Each number is 128 + 24 x the weight over the matrix's rms, rounded and kept within 0 to 255. Layers, rows and columns count from 0. Numbers have three digits each.

# layer 5 attention output (transposed), 96x96, rms 0.263, rows 44-58, columns 0-95
123128134142087119131126146109155136151115100105138175135127098119119187101131110121142096109129157125131128158142147157109164107143070129132134120111103150121122125148161142143113163090144127130104115108130150129180128122139105100141137096139154147124099111093111118109112113102155169158
080139135111108145152119156145108138118131135137110121136081124119134095132122154114113100124165103144095113107120121150144146103124127145115167150127148114154116104130169113101156108183124137145132147140143108136113147103136131103123097152109140134124116102111134102155153158139146117132
135154123157125126123145129158107127134133114139172140118132143117133125142087121126144145119151109113114127101115143119082131147122113142145128168118123118138131098121141104103125124114148139097103107126184124100134139104094096121137117135137119158131155167127156100115113144150145124115
071157109147139105131136127085122126093117148133129129108121089121149119100140164146135142120128114123137115104125156134118175146090105099120144167114152109108109153113110125163193131130155118123143137098088154148143146116127163134139133135131084157121128124130123124136131124172121122105
133100158147135129131127091133117153116123145137157138081133141105116105135160145168139115133123141133134152134156140097125113136129142152125122147141115119096126103142112137137121131126142108152114123169131088094138114124133112137135072112103170138148152119122121128125131148108121098101
097158096091130096151075132113133132134120137122112177117106125101147104162172113134133149138149135116153126144148091124103134149123107145116157080155095107157142130155146147093131138110139129105076115092143164134148125176118090143098164133133129101138112087134112124131153138141159159123
075142123139108134158129124168110147106167106113151139115157159135118118126141149067166156105144155162144137111148117148143085105122105126134160158152115134106156083151139097110142115148118114116126118103134124140160073152121137091119103106131143100130137117159121130120118144090152080147
124132137150146171132134122135117105132105143110119133145141090126113167119124138138156152147086102099109129146125100114129128152095112113113127105100160102172086140115113138129164137133129115158165127108061105104183132107106129140167139113124083138151117174146142115153091152153135131106
159124161124137155146159149145138110127104139123146165139112150127089097130083102145166127133126105130112098117114124120069135112164120141107105137117138130175102103133134091098171094120101173164097164113155137105159147127116148149165110098110138143135126105111128149117118146108140116121
130125142119145136135127120130124183126157132116170098117131137143117141096124099125153127109102146099118160136097172144140158121145120130139116130087143126119129163126100126131099099143150137140114136085111104101153148127132144109112160132160136090100149103128139121165152103141053145113
116139079136142134119134139135128100137139167105122130146124160101171098149116112131097099159147106070166166148155128117161114119134130099114109129093132123116138098124142148131159110136129093154133110158105114123090153139119103143167103155103121101136161141153146131138108129123112147117
141151100141128115135156069146129102141142098131154118125128159122121132132122119146101085133135106127162119108153128100104144158129126150144092119125136114096130103112130125136183131126148123104162134136129134110095135138137079152145155157143132132120128137090131160091145113131133146100
115119079098154152106105117126130105124118137108130105155141131139128155117142126104138131106099148161141111155094164139081108133095135148104105155148090134100135142093137148161140110130119161105149135121135139162114118129128162098142141157115097094140126151156113144106128162130143130149
080131152115106127101116104131116110133145132130145067109123134120104133133093126157117092131149147090140132143170128125121110156098159156135132153117139175130115121165094123147140117108107132126144143132192112129073135130129136133119144111190150137133128126120134094178139145093121147075
136136123128175159099108128087151136109128144130147099122131114145112102152163131139140101131133109122128152131141120124123128120139159098123122116127128142102149103145085141135131124139103119143150153143121108134113134124127115130131121104111124101134132154113132103163119146142127148132
# layer 5 attention value, 96x96, rms 0.159, rows 45-58, columns 0-95
087152106133129177163107113120127171116113126150129144139138120092094113144121136115178128083161132183111125167161122086131109150119141117110160119092106102102127102130133148123129127129121136153134135144104134157113138104124105129133117123145125140146117133139109126104138144130116155117
143123100115119098159126089110130111095138127148141157132111132087113164120129108125105098100140119137161130174107139134144142131140139139128161159133090112123152160121119097139094138105139126157152136122115131133136150142084087137115146108136146120138139187149152101074130157144115093156
126142105146157118132121128141141128104116119158080146116143140156156126135165133092143084126115075110125141165139123114145123139113151091120136136107115084127137176116109127161137105143176129146154100152067129158121138133118151111160130114120096125118134087094132136142108130136115121113
161105106112106121155096152099119131119140143085135141143113133130146112151148114137113138138137146139141127136124114145122142150092187152125153127161142114137120100126143144150102146180120134109136136122129050124130126129127079136124111105097125160159151120111163152103119130110153100136
142156117130132078138138167123144171121188118161152135122152126130139111126119129110122137149067129117121129114147067117098143109128098146151126112129096131098131147136144149126098168105114149108129101153150133123189134161138104141116138067121153096156085071163129136165129127137119151076
166138141147148164158128174161096135126145148130124161148137113121075138104160130121151142129092146112174133129143087111129088136091135150116149129126157072141113086110095099119164136108108135153098118085108136106181105133112147141113096120146165145141157129111123117110134130115096135155
113083136112099155138139131149136108161116145173058106162145118127157147116118106107116106108107135144098096117158109140122177141122101126094110124153100122153107184099109158156164151111165085118116143185107131114132128149126127120130129119121118149129111146128115144105107120152187119114
141091073084104129109109113116148123134120112152100124106119128118143180138121144130108142110147110141130107174127146144121107160138111137090107144177110108113123109150147116142137127110138147126123176097148153120149161121123118123168115104128151138141111119134141160105163103166116107137
183105144116160143114137124114132144119141156119126110144135107106122119095109117115148075165139084140138115103131149162147122109103159142117098141125132161132107168127082119125066137147143157142107127126148144122101153107114185110129109128158108135092122090139127134135169137164124111113
117091127095118150133122129117133130159155139112131117154113129128105119183133102120150126149124138092106176136130128150136122095126135103155118143087105100156077117133124106133133106148164094129146148116108141149138097161154134138118105137143122126114103141137118148094119159122128112123
151143138139094105161134101144130109118169093150121089128159127147157130163113127111108128136170119099129140119149131153123146130123131136121108144121163126108117145098156138140118108153174100128181137120153123131107113136141111121113139117122121113134136156120074138097179153091099080128
116143167180125141139146139086108140162119134139131094121142138167160092128145131140096136100117093139137136148085093109065125144119130150111120182144117130158115130127101099155142111117098130094113123154115180140113100145125160124112112192115149096122126126111117123096140107095121154143
120120126150113111113167090143147108130149173135141150083102140121083139102134129115112090146132139096164116150141130126105128122120133135153176115112132136180149107113124150113117129144125126125171171132113099151093171100136104118159110106140150088116087123133128145139174130128116096135
135127122125135160073161108131130133105135111136127089148115129144167094160149142121137113149127116135146106155094139139127128120142158147116122127115126128147123106120110127131142137125099104107141131137137096158124111136129098125123091087159126107125101150115171126136125139151153141137